{"intermediate_size": 832, "vocab_size": 2048, "norm": "rmsnorm", "rope_fraction": 1.0, "qk_norm": false, "tie_word_embeddings": false, "init": "uniform", "init_std_down": 0.0, "beta1": 0.95, "beta2": 0.98, "weight_decay": 0.055, "max_grad_norm": 1.0, "schedule": "wsd", "decay_fraction": 1.0, "decay_shape": "linear"}
Each number is 128 + 32 x the weight over the matrix's rms, rounded and kept within 0 to 255. Layers, rows and columns count from 0. Numbers have three digits each.

# up: layer 6 MLP up, 832x256, rms 0.184, rows 107-137, columns 0-63
# down: layer 6 MLP down (transposed), 832x256, rms 0.169, rows 107-137, columns 0-63
# gate: layer 6 MLP gate, 832x256, rms 0.18, rows 108-138, columns 0-63
up107:128134189180142172141122125071067107172193148097141124117171097101112118134142140089152152120082117188099119174097164106151186145148094036146161128128080144144132117151185111134120084153125149
down107:162179089128124148146096167098136185167120123089151121160112176187151123128143102175072131117131111158091093129137173104135113140158063065086097081134095172121091171125169125118134102131176107
gate108:171160153101141116117120145112157135109114060163103165093151132149137117164156137118105138134119118139123151111088137118098117192113211145127138132102150125113105131114113144079111147151132106
up108:122077128186119131123143170101144073134160033158123107070098132158146120144125161114157203138151103116151098128114137078142120139070148130161132156116134077154164116105155137118097164120115126
down108:090139119137148101111197096124100127090137211065122130149137140130161134137085095149082099111174187128143134169176152118105120102170097068166063159132126131141121141143131127141148077109049144
gate109:115124148149098024165096057128108120159106098118143108115164123084096100138152126135103183120205079113110128109142127080105156147158136132127158093096135151106103066094111126127190149151162160
up109:133142183143149048151098102096133118145146115158069131089157150162092098146140123132104144101136092168191143125125162098096145109107112073173134077127146116163141109120171133137161168161137136
down109:112075132127157178163143125139152162081160112143171122156114163190076117118082124092139127159136143127140083169111123142150131153086124127127134117157074095150099096149102099098112093154179084
gate110:117180103142101120113084128062101083078100183099101128155067179120122144117128000153117083143101141106146131119105143072121138151126073195159135128076092097163130116119105166130135150160153127
up110:102098150132146103102158162179135083114195212193135172108085136104081150174138172189165146132138091134070133093112135118146164185160132092111095144127156178129097100188099152116194132094108195
down110:140115148112117143121129121144022175099086221149149114187140131090141072120150140163110170195148159162113169122082135154180116099140166131123064109121141105157139102196140149094170119071153135
gate111:122147164160158119072158089120121141193103080167154141114109156177106084159141101110118124083118130163120113113130140103101175194103160156092124169215063109092128161187086112122120163096141150
up111:111080171169130119105149150113123131114119178138119173160082115133137157171105155151149145113178107138082105082185104169124084122209162127141140140116147182123201141144156062140134115129159119
down111:114114116165132103133105068149098074134146103117121142100156144146150098096093140108134159153130114103142116101071097092118111115102138101132154105168129104161175152098133156079129180138121102
gate112:087097146103109159167136061071116133141103144166172154148141074118142133099160145065127153150130123161135148163179097108094142080113119140106122083173063146106131115138118133174075108125084129
up112:171099138076134117117082085163115171146104147125099116126127117165152151143098109184081167122148174158116219101150138096106123118121073162082101112100096106134129168092177091135090143149132104
down112:096180172129142152144147109019138134126149156115104075126132101141160140087122105111104128113119101210131109176124103142074186110094138099100162091188084171128161132093101093125124127044115098
gate113:111109113126124120087077133138141154145143116147140118138164073055104138082122149134151125125117109147150117116143131075107132161153109156166194129099084135137131146135136136148193134046131163
up113:099162165142053100137132181157099124118155112091100140112123110113116144102143143127169173139146101100134092072141114104093147083147118147124192102125110105131150135141107107181051125134138175
down113:150171118115129170138152133177110105140149154134109141124150146161173154114111122127206155123134116029126188074107111099143125088115144132114119156106117116097150142135146063172133114160086124
gate114:171122102134165086129135045066110159134110177126107167129094099183143134145128156135103122110085195195126199038148096113130165125143118082104143105093136179140154219133169146110069140138117157
up114:098167132150230164095141074097133089140118112129145174133102127162136110185111145137165109202117088166169136124093183157120151106198127188130124163149139064119135058108124112141118168124129123
down114:115164096137135167158129100159140135097126132155128182202128123140095177157080106192106105155119130201111104100150075124093111118178175146151178120122106172118182099120094166113116179167151107
gate115:175117133118153114089147107132089130155086152073123122166197182100148137110080145133215122101115088107074128080115073091135070135156162124131103154098123116090170090159103093099111070086134119
up115:085158149174136120096073124158087109174129114173159115141134151176145074135127145079129084159120167083097109115162104086184115156193188104089091206171133083100138117099085110138122112083197090
down115:113141136146137152078036161139110111094124052090147157174081148118125133136155124127166213130130127108151115160113130073140097151114166090092138201202154054119127083111106086170133054165123113
gate116:114127137150139161158084164102050151123155069079072132144117124097131119143117194181116103067121146126109118118109112098146138076158152154122152134123143072138110098067112151204141150138119109
up116:132069207176167128155162138087148144083118140101129112118120099177221094110139156164111132149129103127089165169066091111131151096152140189085131111150026163144121145115138137149102032020101124
down116:057142100126171153117065142116135146085157142109164200133198090131171083158075166110117107138189095123101164131161093098123135121126130140072111129088164155127108156085121126189077167106055112
gate117:125102124121117125181087095107104168115189164136100182152122158068116113090128086164180032123084120125217161138105134113140083151126077134146130168098067099144078126188136103120163174104114147
up117:150156132126073136081135100120048123146150127146117089084123166103081147123071099075066145120137153158136135184133128151144165106097129139177099141148086144111140200176167103073188119141126153
down117:148135161097095083128104115125151103074171078085178148109140136097155174122091156107118083149114111117184155101068156131143159108108167090191171166118152148137165151118156078109185119139122118
gate118:087132091116116096130140146125121093136099131114147122129123105101108194152104103155091047147107152155090113062137152104077109142178114176170076096082192152136151058131045153144080156199090142
up118:094141155154090124142140162161092143119087102107108124132174114145081129167118145223098080101123114101067151127112177129197118144151118090161128164108147192129127112178094034114163141152102047
down118:067143137075131098180106158123130121115094089122093130167080144134127124159145074223071169169123151128116183091147193142099193137179149073128123205129142182158111118150176101102137124171099126
gate119:135158130166144108115137117145126127165129093092126111092167104117151073105148108122184145171057126097102126083147141048121147119167114090098139120146108160191133069135125121081147116105128129
up119:112127143132155123105122127117128105125089135165126131193102128161107188131121103127101176146146080159121179153113097106114103115136136180146089099151130138076139148132103115102108095148125131
down119:135115132176113104104093114167138097148164086156076147100073158165133074167158149101189126131168101120097120125182133122119103120127128101132047067118102152127134095114127165121150093125095106
gate120:081090124147122122097107126122146120111158067124129166083124106113135158189122078127085098115067122134111136107190104143153072183149083178126128117141125150156145115137177078097149083129132091
up120:167144165099149112139148128130146103165126091082121146178142127088105169103108125158156088075132093132172188170074096131129150111148189193104158146135165077088113130152097170171127187147088159
down120:154187134165120131153157166126163162154174123126093157171206157123171139110136173112128114111126137166137101113076157152117104115087143064134113021100051150147145139090103131104123161158163133
gate121:087155061123123105111106066130102104131131136167163175139137098206107117123165100132109104149100131123145115138128122102086122145008160166115106113106161179094050062127119064178163154128097176
up121:106162076174086167120095139133081106112129147176102091092176171076100119121057143128096148041093124088168098134181145099157165156113155121117115157115150152139129165121122145120118167103091151
down121:127118131147110124159129137171115092185167137132149087107101107060160224180072125123142114148078130149148118079082168112154054098139151122179150072117075145111115146126123184098167131110193104
gate122:188082097121087127120153109143117166159119133067164105058118145191140146100062145110079061181136110112115127056188091108117132130129129141135164103041108110101114134090096119173086170125118183
up122:070134198133126153121073127092148123083150131092075091124169116118138122135196103120131145136102135113142092114080145145149092120133111137129114092209140130146104129152141147108096121115107127
down122:144100140127141095101192136177125118149145165147130098082126147159067093123120102144092113113115133109140129123127133122106121099131115112090124114128135148048125121117100105163057055145126136
gate123:092119122162104106122116057156104161138079110125149087161118080181085164121170108122144127144081113092092112202103149093156121126105131158143133080156121113101105151125135166155124125101081162
up123:132127068197111106112107111122153153124189145115149106090180109054140153153147138106172097075124173121148103130076153124114150131100068068122087110112163132103130144184073154154158123105150107
down123:136132123165125159153104113121112143050145093103153154167114141178092159166150129158144108138067130122138129086118127175112137121118154076129082132186174107145126131165092105165123132132146134
gate124:089078114177157134133124116154097162149064069097127192135161103083123081134156198069129042100126194096111144139065114174112167153116102110124155123123124156166138163176164098121169160131075162
up124:057103140138149091142151157130084117070149112119140158140153137138140124107129203142118172027137163148073108129111137157136104042158089077190143095169144171114085097118072041137116165137150154
down124:110134114137112102161115118111073115155129115144126100128172168100129171092093117138125094132156135093103135068114197171095105101124162128101142128148113146086116154148118118125130207083160115
gate125:164136150142125167140134140116078104185090069132185104127048080088144052101135167115114125158156177134065110137182169166160104128176115149147106086170124145140124101144112130045100133080090136
up125:148131104120170120093100136154149185143169102114144110057149130108130119125117134134055139133151167074141176144141095038117156097105147151145158119127097063170142124176132130174106155170143142
down125:108121127150138172131084123167096165164158156157094100114139108114111110089128193163132122132161154103083114161108118113097152078113137093082156146138088093187124132156153111150120097155122223
gate126:161170113132085146134095123036142238152136139176101138132148115147091147126114141087130110159156123065094124136112124095153139123115125140124166161142131149155146103063143130126118134114144179
up126:124171098136104172133082111141081154198090112122132018206120157094166129137114121048093100132159121136162139142185135177126100133077108121182150126131132084071136106121108095130103059121115176
down126:156099104165116161124136122124160166124140134129158137111119127171087091170174099149088127145157113090167170125092137067120142185143121171086111149121083080155140119126167162109157103100167183
gate127:157157174156122139154134131070095139076134099123160213136100197142183127140108164138147148106162114163142163102149129166110104135065093164154162173163108103093133128097155076099133108129093160
up127:142202100174088105155157121144135059097140090162172104130115136143162120128124102111125145117169099144123172139106118112147112145121122093146119232082084120153126101121152165145154150186077145
down127:075152138110098134148147099157122183156090118163109179128164110117140113080182132095127126150109118103110134140203104113157177094091108134047100043153080146129082110137098107069108105134121109
gate128:151182140117202086162153128142158094131101156098188146109074177089102111166162179171180134103145127143124102160132088135149105089141079150087140121157128110146102162070093131118165117112104148
up128:129120087120150148176117132144098123093148138140190157146153118063120180198097099150123142176114168107119128122100139157131130108131144177099126158083105147167145153163102161121177153095101159
down128:149148145058146104171129149098115132059148107149184156129113149091106105129031144115117126127125115139134090116139116066153198146156151092154142170122154136139176149074143104121069164072157120
gate129:128125153108113084159129169135073066153139170107110062121167155096068082120117146071156118135131159139140094098096130117128118135098145169151093103090072125080077077165125181128186117203087127
up129:150134130151148144153178102125169119119115128115174156127111134080161146137127128173049127089135147100118095068185100128077125148134155113179140179105177125097063072136088149118094110146126179
down129:154151083107138158192124134140095078142163091097064178097156081115077127146152138093116077116123163139103134105078109077206165149121136187048104077152140128147148098105095119081069161139098144
gate130:096135130141161105124063111165168115137079132175057098160141097135093097118163090075147156096076108162117112137123113143094129098104152125104065111135133153103159127112134086093156118118119176
up130:158168181111188161078137098150148134146088104172193128062089146114146151116158151123086158127158090111159176174130072094131105141131100133128067159069139145178087155121140148136151086101104163
down130:208181120095138096159130167155152133138129124142113066120121146157129126104122102189152108118175063121108134122085154099100168115068145065150129126202159053134114169155113155096142068112136155
gate131:140157130137155092072199154136158107144199130120166093161111126122128192140095124116162104090185159122124068039093132121084139208187138101096150167118139089083133175160125120084112106094158136
up131:146067149158077140092157110069103102087115165161121169155113151148118157126169115149183102083091123106109133095161146081136184128145150072105124136179153092113129119157063175128136084102143108
down131:125137176140106122129094117068124185076147135130177073155095142072169133089134121102131137120068064191056106184131102058144132098099201127114130129161169128139170187130113146111121145144103114
gate132:142073163068106168123162100115112178108091166127141122148063109124093109167072149152123055140155211073112195175101105149087089116152162115194083117129129158104122107131148129115149090108082108
up132:058156078093190168147139182151106093110126043109133130143118099125116100105121110139131128163133087098102113197146090161174128108099152129155106061113161135173091132156125113088145196141144093
down132:127101149134130164095134173114073136130179124173103097124079119145112109145177120177115138104124106135125146129094115089121155087141137138112107145195115141121087108119098115100096129126083118
gate133:136185180089083116108143137153095141134166129166149113161067091124080126131173084120127129121103127077119106146133102099132139109166169114116151161168139178162128110159202087142127157143129074
up133:082163174113099104109135098109156095138162097159113120146162133141122093120128124158116143158137128108126146120130079187128196123103157125120125131128123168139089156143201109070142139115153136
down133:114073154134126155156158155179144141115127157117181120104183137115135121144129125150118165148111144140104127117148120143116169170112135107130149109076128107157090131089142150169139120139159095
gate134:082115147062130170071139104141138190140159121094080105203152081127138133114139159132120116135118130105167132078155162161122125106161105108105157095192159127098139109147139139098101159127106117
up134:123146094131092123075108134191095092092099133188159139135111121141051113113185071108118142200109134112139094145155121137094080124138056153159119109174107130183092094150140143113090144129154080
down134:112128126157101130113183157148119124102133130087156139139179112163102106149165141121104155114095108144093125109118144198128139164140105127167070137091146123080154111102168167164135134128132108
gate135:146110039031110152132133141100103054136072109104146129095187151163150125129112164148161132092146160100119161139114125149094103193112111111105127161130147104086160123106107096165155145111108137
up135:106114141136118097090092173135084144144138122077137140083098160059133113129074136137133088164134134146137193097164074114099135106071111100200148139118081087132101191142096128085151135164138128
down135:133126122111183091139130128150131148126065126104140162142150138122097195131079152123153155117132118112112135189153113174120102110125120097153124050072136083133146165206165146088119161113163114
gate136:130074097160161110128107162138118112152128151107169124144137126189131111059065127126147124117121146079103110137136119081124143128105173145175128151206088113100084085126106150101037190111095108
up136:165108172110124114149108169095187138100099092152171147127169106163135172138096199132145089106118143114180171078070133127127179159158152102155163117136126121127145137134127113104147085125098091
down136:163132139146100130100114110119057098097139098112093144191110123124118133131130135158128111104177134141135123135197168133140129106117143124153166161112116132123099141098137078097154141128155116
gate137:080169177104183126133206111056120090156185125169188076157066136140110102138101200127097141054131098092135115177123135093128208080114090120139120102149133125145144157109185177119111126148123099
up137:119115134119081054167129084181149109141075136116104145070229158096155074110125142153104171092162132089119175090102137092097132113123093120130185130161096183122150194086105159137106070154142148
down137:169119135073145146121161086192053074131055107156124128142139127109097100083141144146103085146154129077160138120103134103096188114122097098163122120125117136127212175151175134101134072166115079
gate138:189088153151161119130145101082132154077132156093130136143071144180078121153149119118144087186131143132193171084066140147116106121084137135077137089148175084097088104073138154137136115165090137